Part of a small language model's weights: 8.26M parameters, no biases in attention or MLP.
Each number is 128 + 32 x the weight over the matrix's rms, rounded and kept within 0 to 255. Layers, rows and columns count from 0. Numbers have three digits each.

# q: layer 10 attention query, 128x192, rms 0.113, rows 0-63, columns 64-127
# k: layer 10 attention key, 128x192, rms 0.112, rows 0-63, columns 64-127
# v: layer 10 attention value, 128x192, rms 0.0909, rows 0-35, columns 64-127
# o: layer 10 attention output (transposed), 128x192, rms 0.0806, rows 0-35, columns 64-127
q0:099158130150143131169140131156098134127136095123084120135137124114085138089162181125119113103116092150105141183151112126098118123100152103163147128153122165137138146133095143147155143134131064
k0:104112150112157150130194081126184102176118106123194162087113159114160142133109115139133112156164137092165091100093138118144109124125092138137194102135118158100143130146084177127095113128143172
q1:131112123143074098149096143172130139116113140135090115121163117123083106125134139127136175089140098160114150169159088125079127123088163106096111168113111092157132125132151143137139144092144032
k1:121128141052126116126153093135150132181144123094162160126108118145143142113086105121115108139136141106126147104090140101164151114067117153138176145093107149088149174098078166103161093139133126
q2:107119142050127128082130129153209114149066099105176133091099122079139177106107076143132129156123076068197154113118188135176073104177112097125139104138077124166159080105095165100107046181187174
k2:119132123129139195121210099145197134142130105237117146143073185179119139090124231199147108155184129067190119131131170162136076160164076156148101086154130170106149103163150088155120114147180141
q3:111113134108107104133151120159121115154142094157157113131125133132152103157062141150107127097135162165126118049138146130111097112137111116156155130157085135127145185117132176093081112148129168
k3:145164135139064141152079150123122133104087155088123080159159097121071128124105150122135183109139124153121110138111076163103171101166200107127074125127129108190185105099153132110158127100118094
q4:127142154104134154106102126144151068129088103085153180117126177136111174122159114165147112175209132047160149148098109122190071147166122125162143128123069144094101082143131139090163083135157183
k4:095185170102141165138195056162152118199141078153151191161066157199120121111106132152167076111128125124170145158116183196097052180162147182178105060186142109045137111145112133136111131144136159
q5:156175163140076124116085158068129161062192182123124143150142092113157145126120084066097110130067114165144224173138122083078145095120193119089067136090168092119071104141161098151161161092147136
k5:144133123131103091095062179123077081106114143076103137087164103158115153136172115108132099170113156171114098099141090141161164128100069172109168137096112127068140159094109137145145141152090103
q6:106127128108042110145155119117127184114129131142103062116143152122129172085135161164105186125158041171175087193147122126086126118102143073151078146077124129142099134129119138094076136123111118
k6:136109094172131042071103179123109128127130144079147123109170149127128099104122151131122107115124105144108106102154063131117172101087180082113136200121098082132089132101095123130133171074107084
q7:132168101120134088097119115122129116144135116167133152140115149162105166149141140133076089148151146166174136116140121175128156121064133153116135087119099121110110096077195157116133130163118143
k7:130086130155123105151101140127134123118132130132127119129069119124158171132180104136190096132134147154137105113079146116158155143135149124128123174127157076069162133138128093160118130098099130
q8:090179115113175085152154122123136175129105082175140088180124132133116160121138127177175169140107134181163110114104180145191069129093118127126171088152109146130139078136141170163075107157070165
k8:085143110134151170133096135143166110193121108165106160112109240114150101080145199202139135111114157067141105122112182115195094137178107095128187132154110162108150086141087122161149111134137130
q9:136149186142128122106166144138148077153090086097117179099133127139090181159105166167187107128154147112168112061130142164165126149155125106113182127156116188143119124137117166152071125187104187
k9:063114126101188166159214099179136114172102133137128125130076146145125169121156170217188105121151153100115103151095130144154112170172167130125153119163102162128126109146119119214109127130106090
q10:078083077089118134133165122136108102177126058178164146127161161168114096107171179186152115117152175146135080087121097186202071154124113145178169128164075141079144114110090203172111105144115059
k10:052118122156148170165160087132165125155086086170151115117102176125141112096181162171136092128148166155138113091171146150156072159136076115160110085165130114089105116149095083158068116140150141
q11:130150155159036121131153145152133145167089101124111098167137132097136076129115146104127128126106092109079095131158083107099196123134165114111101148116191084131121140093130081109121167053098086
k11:141087151113077031096113195087112150091181178055121069161192062116129127151083082101132103120100128149071104123142068053154204129063142094091104150055139052165119129109125128106086143057088120
q12:137155097069060143154126085147116110128117133140055115102115130137147084056151094116146149169147106131157084138101140191152145146182141107113069109061165076125160119095103062147129119091156135
k12:142090129133121100130157169077153161096142186082149097112150067130107078166105165056102163162173117136116142122131102145095170061101167097074146100106152098119129139082106188105055127075164168
q13:148120102108087095148086110155120174133168116136118115106125113162103110184114132083091113123093125129109095087139141128113159134087163122121080120121181134132123136159151105060161153080054160
k13:170142151092123119110093166117132131064155139046158108138160084094134140138062140111129139126058117139103186147154109033077144083065153128128143186065120024103119148172156177085136141088159095
q14:071164097108194110145200087177176115153099106117150075124137174122152186117128151130184114120126167082130174103131165143218043126139126109172150090169106143153161116171107109151128101128150141
k14:041129176073178207133172085160112118145137084185123153070029164135170116063213149181179115185167172130214057104063199130177123180194056213200214097128114195071137103047123105174077084190153133
q15:173104145166124146129121177118113066154177075140160127200108182109166075107116141160118135177076077141099137136151134190089146109100138181137127157077123087127082159095143125116085140141125106
k15:151112137124117148137139140121118085221107185105145115129140114159093048122086122155080139126184122136136069171101091160102207108116118114104107114120145072150098144110119116157133165146099159
q16:132081101132202176118144131109113123165088109140146078121142128189122085129155145137120157075114078174189135130084135124130143131101102134133175200163104152095128171113097094174108156122141106
k16:116105141128112123147122109085116121165134093085123180156093146134140118095114124145082134124139140125133115171141139150119108152130163181105167129151117104131130128083071114149151135169137168
q17:075148104137127141149147089157151141146145147142124103098124156151160108118156158159134135119186136127141100117125106077180107169125084068123166116154117187142147124154116151089117097062108169
k17:119138152105120112147171151111152132104148131158103096157080134137080169148138120109150128091084166159139110104111144111142082143146171107151144160114122139150128144143091157159104150122168166
q18:164088102118189116103135138180093113105136140087142170164107150156171119096178090105116113152119165108098132138142116118083133109121142156123123168094112106105228138119113120140139130155135119
k18:139177127152095192155176120072119172083191131145095120090091165066140118120123144103122121116125135113073149116154169117097068104118146115164086106186166113170115084109173097112080147146135109
q19:130157108133126150167117117139092149139095121162113127124108122218126116145166115146072139163132136126162105154119104122153118174037133165174116087150138128104151141129138084122117106120132164
k19:165130113113092138114106181067173127138104144124101135147106141110132171108144107146077082140140114124128167155131138159144128118114147150104134179089112099116198142142115161098138087110135174
q20:082157090167177118130079101122089128134105079145194114161106165163116163136110137138097141094066111145059105138073154118119071164118087117200195136168160127136126126082136097170126138141054100
k20:152141171134089163157126144086117105120162095114167150139136142070142150120109063090170143121119115138106113143089145114183157120104196120119120154163110129097121109154088128136162100115162108
q21:116104068120129189122113148130151159174109143140168163093164099119095082123093109114156109142124143165093092125147138160098187097132122190135189148101116097107145123110120111087132106109140102
k21:173120145211145095156120098129147122129140141139137089118117145175157148127136107143076178129197115085119180146136107141159113080182113117108051160093109130088167124182128068127191145138081142
q22:123120136111111115187129125139132088126105125099058139129110154173192164094144081095125155177161089124158120083131135083108171139105116127171110169135139124119154134118175062136145102143217173
k22:119175116088127152108118102106132183156138132136113142183147120117117105175132106131110086129115138107117157162093106095104115124144109132126153133163149158151086083149100153115087108130087150
q23:127160109126158121110123140088154119147168164113074103085115194160143120100149148129109173149147099141153147157164138117097130130121131180116120070078167158069140100119142134102175148097190027
k23:165071133134129133147130161120103092121112102133143114164122131153128140093194122122103086103161139144099139203140146112143121108152153119152121178088118163149123130093132138135105196167122159
q24:118122148080170116182135193189122122112122135104127084111150118083138149111147142090094170129172129080123168080195134124125086100125164179106110140104124115154154134120128125100174111124162106
k24:101134068179130186115163147107078148089153153162104064184142102162148160154095084176135093158104122109154148174190130119169101112112080094118092102139174129149166104077134113093075142125116132
q25:114150173172056129124117101140169128102165136069103137167164189067151159103140156110102160112108114200147161139179193162147095125136169129121122096121120152081101097101120116126126101131093156
k25:126153114110172111092098111147119088128119113155070133113125106124111093101079135095133120134169149168157077093127078124083143129103099159135160143134119129136135140146119133139176173050127100
q26:165113121189076097126064128091116072116155086093096163124190108136122159105109078114074148165133050117153093185148068137109071101140102158075140086092122103148117073094130127149137099102122065
k26:137105109137152131146172111124127122175096142163173110200092162072119098139072067112086189121184107137102203172126113089078134122107158092171085137129183147084137181170172139125084143129106182
q27:105112107135125171143110118134154109124148115119090115164120166097091096148072159143078061137166150110141072116137122132170110130109163133180155072122206146106134100084088130133116093128126147
k27:122132132185157133129170141127138142079140091076155075116156163089128131144144133149169117143158143169111137099137121154095127142143165089172124060139188126140102159141158156101135151101139118
q28:070089147156089097146166113074142110182150043090115134142137200130142115105077154148143143129156102162120078084139140121142099113114186146208174077188140170092120105082124196126143184083092057
k28:141104135163133092194157115084128103137099128125102076130138118150072076140106165157176147127161126148112133203093056101120131173077158102109101171111135131085124173152124165201110156154139104
q29:161157105109074110166165074174152123176115063169098119167114176111157113137122089127110146084167078117119103116103158084105122141092127172100153125174164147158124111178241146109126098171111080
k29:089155118147100110123076193161146119144075105119139140097137157161102166127106127158126102093166185155115102146112158154104147088115152108106134122107105086149161120127144126143106148118133156
q30:104120122126196063114082140122105165078094169144109122105099103143083164119127109145118124125077108156129107140105150170147112160110156109048063118125129162148173119131128087125129180142108112
k30:103105117099151186147135117124143136111164107148162168109085174096114170141138142143114181110094139098164165147150163075112117110132183115162148178129072111118068124131108123105144090117195130
q31:183101128130123118127139120081177109129165174126083120126131085096160121164116151142143125171074126082113192075139140108137129160177125090142122141151121165114128105109092165096143094137093152
k31:175148112133113080111152130106106163155066134147115143176138176093122080088095148139126190116169154173103116209160109119140128062157134135126099079113160107103107160113163119138130165104139135
q32:190113133183098037129124212103092194089199138109110060129217039164093036191082196113146170054085097230057123163189069145041148091138155070068077133121123088109163255117120182106079216092106089
k32:197117108190063107121090201072103146119170170084062092145214096120076149176094137061077154120111081174084130136138068103086201145069170104129100175078086072171108171084137108120173171077105080
q33:173112130172105120165164171113096154099151136157140078134169093156106093171115151138148191082127135176091114096204120098076151081118108108127099116134141110119116179119178159128118195112084113
k33:159114126219098057085075177111074162098143190081078118175137059122118113172052133018050171106118081132068144156136096114132175103107208117052098221107126080177115097073132049088187123113110135
q34:126131117136096136121077158121095126104092131114142118111153125124139115111148090080104145112114075150124152175124113109082152139104158133113092099101098100115104132140109149146161161118154072
k34:127125095087127098099146078158153101173107111176162153138106150124157106077115125130125137127107105098167155125154138124155122148152121122139176159111124132140186144150111127120122079144150160
q35:096131125094175125084114166093114094142119127152144201108023164145255122064157068162128054187149137080124122169171186134148101160130012203155129125116146132095115057133173132089089087143216172
k35:075142165099142214154111059152204131124118104203162175099060154150114150124162157123133133117130132131158113132097198166087078165161100129145084105161142146105135094191137154148095107191155135
q36:164126149146112148122051117043107133068099134174100111108131123146134143152124071037094172190095112112153136149126065062103193134070123172116055118104189117122118098138179070174183114093113108
k36:175125097107093108096117175120126141063106111092149131141116097103133171153156074081137144166115147147060166146159121088108148149083187151147138155066115153085129115134111185075166084106113152
q37:136062116115114145137082150129113155142100137172103088158123116077171163098109092099106128101160066154155167173141143152089107084106099139095095174140123126197135158092172103069142100128111120
k37:115102123170110114096053144075090138136184189115134091158137103109163150152133108125107255112133135190083123139166113099099097087080158073098113124111145107122067132144158113057094131104102118
q38:100168140092113152150188103167154140068111096131174124159136151143081157151128135139199152147174085112124050068127112150165096118103126136145146106117120111140139118189139146128087115057122137
k38:111088178138115164100132104156176111107152157129164136097106158102119122119132190108138152117140113074167091123119117129132126124142121087168131096147067176068125116120136132145142096129118199
q39:134138130115140108127174125146156211139157120126077050138194166085096098106123160097112195129136056104078084218112101140095143082143144102117145081144146113139101074138129130112184173136084114
k39:177098129225098107066149181133072158157160152112119036193175148164152094122080163104091124125135097119040134144118095103119174073122178073139116172082117139151096129141138142117162206108174000
q40:115135130133117133104175106182154154170086083135143165133107162140116136142126177131134084135184150148188130090103147154156085125125096089079154111158095125101137100157098209170086107113113081
k40:094132160130171188148138085162196163147106117194136131132055163116154178097132142141123147111127152116140160121101190179121094127132138159119135070156083116107152159138127096160069067138173149
q41:127098130158140117185056179095129143083125134105143142127133118185103149142149125158119152135180146130165151134113073097115159107086146108103094156157118145137094120126122135163142117114153171
k41:180149108132102187159151090102158161111150122130109166094072149074127138137127125134089143095091144134127217181121110120087107148118155100166100094163117078104095113164128119101129088135173143
q42:117153146083095028103159203154104115099173119143123144123140075128096106130105117170167092165088129084141137049117078064093102097123175136126174194120060127153131139134099193125077133136169143
k42:150131149093146170114121159148143135152171161136106166109174127168137152146181151117157130082145109137176080128181137102124114149077096156153162124110101121098119101174143076160100141126112154
q43:074152120124133073184145090126111127114114090212122082115154159141084143110175214138183150124135157138161065095100127128153145172167138128183134066188175135149140138114142143128127103099085086
k43:111163136104103090126136129092154138102090117067169113136061160165139153112191164193181163116130142143168108112080151130192068165130142131150153101129129114146123112146091192187129093105131053
q44:086138121143080168147143130109119147140141129082081117124186121127086053139136177157134117148108069123087085088147111156186126071087159141089124107074173122085111143144101165202134148141119116
k44:109076110130166134094153140180140079121103147124172068139146132127121067161148196147136103177085124131124139117165126126162190143174141120128183141130120128175154140126103140151096121141120174
q45:078192126162111132133119091137104100140136127107058093138096174132115139165125120107129125154087113081106121067096124104093119181129139147126105185150142154099082147198180101090185149108117156
k45:168166144062097100126117103127119142123112104063178159112123111124100120104123128159130127117114188188223136128086124135154122069109118166146185085137148102083140097128081142149121065129100146
q46:124129149118163173108114175208178120139104163099191184137098164136146225165198151134142115200126176065168155126093135120164093131103058125122140141129055107157119100125109180048099080176135163
k46:129154140154148196129144140141140163132155094162088124147107131130120159107090104096108103111111123095113137146129173182102088094126112135106104078169125122155143096146146080105128174114156141
q47:123105112159187118167120139097129170162157153142130122167063145108133165127080125130095131158101155120072167158137161103169140178091130136175144153085132157154165139138109128077122106142133137
k47:159136119176197138043134130124076106172207094132113119094141178097189135095107102195158102142117109161126063091129122159168106097139147119105134200156127109121123148116119126145133120168118134
q48:096158139114058173130097105157125117110115067172097115099167159163113067147162106160111095121173115133128038103099129147147100106090128165122177068142102124151112125136143097130171098107120150
k48:131170138091112114147106084162167092144145173131211097138153171150151110150107175126165145120139135188127113054166121128153140118138117106142154175103113137088121104109163096124107085179149123
q49:091086091153083097056133127107126132105124129126113115106151059151129134092129157138120131134140056135139122098133071095151154148080177052200155134121081172181170159149126183146129151124101099
k49:154127165137140050136155086196078169102209100168136139143103149152069109127162164070150159127113115141139114159097111104092088155130126107167091109144089097120088178168137129107167113075124163
q50:062141127130120152163131134116105119091109103150126072143166084165117163078154157151141132145142099137149111099117089156144091088108109123129104134090084133103113142179141135119087131108141139
k50:163114112156120126120170092114113085093170161080155144140099156155105116127130192137174149118056151155192129105148114156114150148168130097116112127154086114142110122159109132187153105107118142
q51:119124145137125142113128118131129177125131145177181111123099076107094136136116145135182098152102177117108153086119147082107082150178122135111105129123165120107131129158156097108120107100148136
k51:132100124098091088105137146135182123136124143138093169120151142131188170131150135104094149101115122105203104146100136116212127126136096140093129121116119104132120133129094116174221076154139072
q52:107121113104182171139112103161157098116147109147114126117179116160084174162138138106107141048153194126163069136128138113129107167048090129117142132133106093098140127116163189151140134150098133
k52:204138095150111121124121156149153134074100149087127118151110154121115135139101086146127089144077126106136246122144131146108149086157168121092124123140137165106143118128123111159168124136143097
q53:130130154142134150150094161157117128118115081121096116133143167133096156190106090083154068149118120127169115077118115179111135113135178171110125129134122158169152114112113085130083140135122133
k53:151068109127123119151080132089134138105123143123172095115106098160115153116122106189149170141125138129156152171086077073067128082165165165141113093097181118116174131197162167079074109122098180
q54:147161099128119072091124136109111101110104126180144113129096082147160148154131135093105088138125200146171162149138134140054139141174144173093116149120144115101081143079072156100159169179127207
k54:119145124126142137164116073143134127092167166082205089074123085095114180163165140118145141103108139135127138079091177163160133173139106142165164151109137121109123101107138091130128150103134076
q55:170125148129125133197098158148135136146112143116099149103127098144108131161120124106136134104117120116121143097123139138093141123110150168147164184116173102177102132121077141072130101137092126
k55:155099114167116086074122156119110157101138132099164165078106127147140130159099148168133167091112086128129146157125128125124153126143103159095097131117096139093174112144137111136098119151158183
q56:124150172110186092147069185171086122119170136104157168123177173141118086141095140095064113084104141163097166201097126135104130147105125129117155072151184139128158094111131092097163181110149129
k56:108145129113106174123141145124122103119136066142119150134090140127196190103127071099152172117152089107146135112139150157109122087100111134177057141138130131106105101140129107102169153170152061
q57:190115162107112098174129154114090148113142147065089113121174143105121121132151102169064114120180119073130113182157130125091133094157132141060134098156113130131105065107138110172150136151091101
k57:065119120147124129109142149076146140088134106148140146128110181115143123098142114091126124126148119152080168155134101094146117167176123112126127064110132143146077168077186073119117207096152113
q58:146128098113140121117150076160172090099113088119167171073176118137091094126146232144109142098157154133138113073145113135150124151114131098103158114085036137145145113134103161151167088111143108
k58:146130153155182118113158109196129079132152128171149159137148059187137118123123135133138130175164118147110135162126122105072141118140116165206107135110126095122154121116171135146126122110092112
q59:106089155140147060122137158110146109143157118057143143099130134083140143131095093099130113147124075110104147085133133159143129148147086121141147171128108170115113118133189126123158127097111159
k59:102156168083134146175149120130090165107153116162129123140146080142121064125116109142134146181141160140105152142132128057102125102118155128109110117135183146109135153189147158148077126099121137
q60:127130081133136116132126128119134098134159123168145105134130133152156176178107142109170146143113170079058119086093052103152110163130053082148186124172109107134204136137142150105102113104119118
k60:148202168116104120166129127170089136121150083129118169164169191113086120112100094115126149100124160108134097125143141109117085138130134159202125158108115128177117129168143199108158150167113205
q61:114132120145133117132126123095157096106140125117121123090072145120165186123105047098122114166122121088117157187147119138140136090141108114128189133112182145113105103178126178138107118095134187
k61:153116128149101117092123098103112147120109158150110135162116120132102109133179090091117154151185106168109136148116174181143106114147176171068081088138118141081111172112122152127157176112119164
q62:167152181108109132137132148091081114112140176046119135128114166104135109157147104101112080139109070142103125138122107095133170113142147121075130141072151182124088112076128114187156200159173177
k62:052122103149136138145149114088129134096120095096138127121157128101095139174165128069139201125179122074135106149057142125121115150172151130135142141096172182053139144102112141082081133097148157
q63:148136170103142128130145147103061161103120132090144164143147143147077070152167108156129065092106085106085108137166127121093166115154161129168163169135151154121106166163137153174180172104152106
k63:115161125157093144143121133128173158092113130097137083069128129171147111114152111114115121099095096141129106069114133154186092129172114140112123114114113105077120121093084082136174102129164103
v0:180116117098096076129091167127143121096109112137099107086133134139148109136137156211124140110148116054094129066149124121119153163178167087152175135087153109146177144144125167132212133118115054
o0:138112130147114119111060146127117097090060102148152136152091123152105139175181171145135139126109155107160166105135090169093146118123143131113136223072130113159122140178129154201112112160156167
v1:092124091142104137158140093131155082142146122133175089046171088117132138070175128162129166072153094171163199139075139097140128103161090123157093171082139119069129146152191148151085128179198155
o1:100154194213135104123164113156162115167155124057016070113102124156115187096176177155098055123099119138073112153155174093158137142209144057053164130069075163122110143138145160197110122131135120
v2:106085105129108145143091176181138087109085123123148105147141146114112195180113119137094159134159117092140118089054100095144179134126045202143107127097149127153040079085077132137080172150102183
o2:090137069166169116118146134082109149109128090129156131123146149127149131101117100177145152130105106166121123176177119153123138168067104049158126084141140109133106108147125143131140181074124124
v3:180210168098140115120122147098184098090068141138101152167149146151103095094112102105083105141096092162117125159141117121139154095113106144144121127156124135120189118114139146121191098156151089
o3:138135150106096115180100131127143112096068142110188127198117105188153138103106112119122146132162068153175146066114128142143182092164084140141098115120103133110144137138112065100160150194101127
v4:128080137105143104129152121149102083111147134123174124101117121095170157132166146137125047129133121203116131124175136150042202140114099076153142170131063148169170177101110166112089151079079112
o4:118148164135089109080144100107102118143122098082142154180071125160136132125116141117111116115152205095153129108152136116115084090155161099131198116100064140122131112108145168098093110014151139
v5:194168074101176139138144160152128142126130135106053125149121100094156149125050115102164149131159110132131122172130129137098152121087093114151135134156153074126135132092159133156131144154136141
o5:070138145131140091149149137121168115144118114083047120135130134148135150132102057121122142121122083110154135143135128118106130134140142147101161119119161156099113121112164105162140109152099106
v6:107220104148117178135073151105149147153128136158056138117161181104136144107128121109110141120121131119145094101130127129155159100114130114096163088082137114071151160138108114182141140149140158
o6:119111118092142115146116087082102099067056124190147140191193116135125136158091152167186154122131137182149080076169097177161119101105116165190087134101086079094084163150131146168139141091148134
v7:155151108125128160089079159139146174164145111176129098102167166121160224108087108143143124140147188121119057156016122131164140158117117150149165159107112130081085144119147111114171173123099112
o7:147113147086150167144094168109121122136128162119116041059185126166095103129116112121118134148151140096134105147127053133123073178153098178127124206142164190147095172077137137131096145131151175
v8:110109123141116108094122120108181114150113107136138163093196175131087102129099154095138160143102158149145187084122092099168179123142158157083089097166142088109163124129129176169132089133105082
o8:205121129060180091178121115096161123159119138122172137122112151107124146129121174165168109122150138110137151069123101118094135140129063132132102171143110098123108108165130170108114133132127063
v9:101070162107150146185135114131142133090078132115188089116167118086115057074165117109141089119063127161105094115181129140139137088118116083145188126088160141127163189143070160124124098080156151
o9:151136130104136171181098075113073096095092101094143141128120140103119145198127112107124093119137122145138126149160149079100124120138084125097102106120142165143113171142139103078122096089150149
v10:162131145135089207080160091144074102125117116166179109138142171206106120143133130149120125107137144081160058095124115164148120138183114139143106123166133167102066102090174191183149156097138041
o10:183145176141181167098133118139182089146112126120180181104114136166063150171178070109134066104159109111156088104087060111199144106107165114140132151109112175121155124186127120089126131119127117
v11:114125148072177113082108139107071124156111174150143101183101163115128126146111146150107081103153185143137092097157126162126146106117151139131127169168115120089081158180086140124189077128150100
o11:110126172046206117127121162087143170135179126146094184147069138122175072126071120125107092123173180164134135115125132123080120133146157127070168120091148128182095094157133156112102127118141132
v12:080114182090125147155154139151135101126120104122157192083107102159072104115116124077133163082137151072133155146112133155114138096126116075104149182105162131137143135156094151113116098120132201
o12:214133136103133178129091062116073127075093143149119156172138149080135134166125122154122099146078138106111107148144144112088119128142149124164113140152185136137108147139161087125150096155147117
v13:189187129121161131146136150106097174122180139108122097043121079137145130077190123101108104183107135187153139104155110132109170095128142104127142176193141100107118082121117131116144158181097168
o13:147091175107116111180117123137135115107156117111028138089151106092112105167139093194099125134157128123103107109179095081071155121164115079087109167178128190116153142102125118115130134092135128
v14:097175124145101063164179094164113177145102094103143155168118126101097205050132147161135084102103146194186163108073130119061152125212145114103110068155096154161163110138119138141101133120155142
o14:191124164154100048160139159116155115113123119078111138110104177101136147134135169135110113157108131102142173140139130116092164159223151144145193112112117087164151114174165167092119164164145118
v15:148153139121129145137123136149128104177138133104130113110124128123162130234092074150127122095132155112129107165068146145169123097076091151072108112094142144076163135130131154137148089120095113
o15:124138119153134124104166131144120135116106125110100112120170144084144124100121127105092158146105099120136100104145077116187078137092160116123091163172121078066117135097124153114133108121166060
v16:116109127101095075148130057178188146139135150069166114130125089183094109186107103171122151138098174163219137078107166140177110118106113089085119116151114168104098104143092110093152090113116207
o16:199167090105147117113124131106154137132189155137208145082113139040107132158107142126111146166094147092122156093090127152113126148112146094136088128189180082146156114051216149091134132116136129
v17:143166135179090124139092170130136124075126153161091128134137112161083137139159129140071102140163054171122092086093119101173079146152064177127156161082064149157094104047089151125173140101100111
o17:099133117161080144157118163114110109101113134178163120123157120162110124108179094088139115156174104202108177159128111149145117176106100167109078119113077135134131145194118141138148114120105114
v18:110156130147122093175155154106120147127170111130083124084132128116082173173160205123143086177127098143116133144151125142161109212151167171163107087115142168153139157154128170176082179094066151
o18:238082124138116148133133076097151086102132117170127151113113120178089156158162118179119102128132140081156129128181148103113158124125077135153084123076080127121134125173117179127107143148164127
v19:131126127133162142106098113134149104159139161100139091154153104117145135166065105109135068139142157149157113091140182138131168087152138103110104166119153129145143090126115081116081079130121122
o19:103185154120131125105143139078134180151135140127141122128150086101125192129098103128120104152133092109110087173145152115186084135155160133153102131169196106085110065089149103143118089056113108
v20:134129117141179162141132140146107148154144099075153134095099135180172157104129126125124155119176137066136132125178159160076109140146080124088101157134124165104134139059098101092106133131122163
o20:070157182142085126159142132124122142139094118171040106133155105122126158122124116158166101142124074121159096164126129123161128161131203124121146096129127169100129097106122116195110078118121143
v21:138162164146115159116145106192091139132149141117128135093170200155140156137090118120159100134129161099158077076144131105123121098101122153136145170106039119108136138135139173128171160060081182
o21:135103225075190153157163152118085084113127157178128117142123130154128083193140113188171114163134124116206135078139096094167124157161149171068107203138119170148126149111160084181118163105131143
v22:152117117101152097090121069088126134112119145161158164106121132124146148138132130104121167111119157109151190118127099128160152177109136130158147160139137137116146139160159141095145097167135080
o22:173099119115134092132114117136131153131144147113152094120120097104140142074112156129112168128105139107184145134171098146114081148154136140149172193161145095142094136084097154163091132119151150
v23:194104091136090123094119117081160081139089128167073100139142131075123123150099161181112124108167184122162132127118163100062088113159115129118125134137148145145148167134124173108139119082128049
o23:178109182133149136162089177067143165094114113166153185155085063100103095136113177097174112113153116112099157118134151168185157147127101190074092178097131098119123123170139133139143110128121144
v24:111101154154094138093101152079040126085092054117162124101120084170114106122209111126157106105120152071173128132182103128092131140106158103143126131184098147132164118144091160127151121103112166
o24:105139119088106138117072111143113104102123085111168123123124083122157111170195138112135095137109154084202122103091109080110156094091164157127172166143119174179121109077119126135086106085105150
v25:093116088169182116120136123085111084081126140126079175167120102082120128155101182114132153129125155136117108135116082138147149066159115145097143161147088075094163130134108143158151031172138188
o25:103056129097173175143135184140160181064093216138141185126151129089196056067073197210121100139121118151146094148156136151067150146101089106170179152157166128116129186121039071175102140136130103
v26:132095110123129174097151160119122104107161100110097119089143131121164111105165129168119184157108128148138169073087106078144130090093184165132130084139111098076151139121114122152081134139156128
o26:085120138132145128160143100176080193181170118103123146108098118085144214097150140159143115120114127138138140125117112097057101137129128115108143146160107187108150127129118136148121126102145050
v27:163084142067097150114100149126172101151108087084183084123138159158112091148161124174117155163149116110119122101129143117100129151090124139087092147148144127210159107100198079061104205185181067
o27:125128125182092131117139134115143149115138108112165106084081113090123114094161091061161148141112068085072135155084092149158144117128103142082116130142102174141165090170171145122142114135097166
v28:123195149129125124118110145088138165164184132113130129155193070143109111112098111071082175140161189092162126134136172187145113072110118112104168136159193158082126176119076138143158144170133109
o28:116093110120112133207140118199137164086105138190062131169183075128115074169095079112082124122136067143125095111120144146119127133121167123135093081152141088065126166114190122122165162103108087
v29:101088125121106134123165113149085085142127082157155134115107116181109140126051086159169151124103155125093080153111192173075111107180080079137163124192135124157128099207147128173128093077124115
o29:112136169137183112124117167159172123184083110093122188042116128075087098089159165030126143109075133101102125123141107144075127123126155092107129109139146105153126132125160098113149142130175047
v30:100162120184197102144124147142153147178137123157131085130083060131081149158180145108189065167085117186183128091094129091154109145110137156093171110128142117105149083124147113134149114078128174
o30:231075118081130137150055115126117111136183144131170113149114112164133178140112144102141103177104140077163124163120114108078114165128089148151069143110084116128167123138114167094083122128147123
v31:137148135108161101079157129107056136106089116103133113137190158123142104069124150160154171135134092147122084135108122125124119136114162122127151098130126108121175133067110108173118116149128073
o31:040072112130109062168140110156136192162127135130167142146148125167109132064129148143138172115143115189185141095137115131135150141113105095083176143110093167143158119195142148112118109075116091
v32:130127109130111150132083079189125138117182125106136113064104145107118199114115107127098125103136131108151119073066136098182132174133099185123109104118127076110048115172114166110159173178099099
o32:154088053156170105123124154121138080139125091107151108092126117117102108104171128155136132157137134097144095124126087167112114121091084110147152131149115084159153152082108181126113199135164132
v33:159110072169164108132088090184153153113151159165143170110143133085173255107141082074108151127149142148116141177124153062120135107109071157111111124127100125126127094170202133085103151127144192
o33:130091124140104113111124159123158117129154149100135043130121121158112106106093185153161174146114143090138071093170169169103121088157107147159146148120120134152104156000118108160080173142102170
v34:068180093092189155115144114082088183080132121105116111112133086139158157107139163101154150070136174142195120147102078137079177077119118078102104106101208134114137117122131145128099136155132172
o34:064103137152103071149112101115086133147142065092046144141126137091149142124108147110098106117082083114136089184112154111146152136169172127139161097120169193160130081135212129135109131110096142
v35:133155080146071136092176102097141141052151144108116120107123160183037143163104129156138116168122096171090058080186130160148151121151158138185157118186155143145125086189073181161140071175095146
o35:209082105116139132147120118112127158144162144136151189079121131159081110146142124102124107113122124103190080071170105145023224136129101140112140101140130155153129106131103112131121141121142084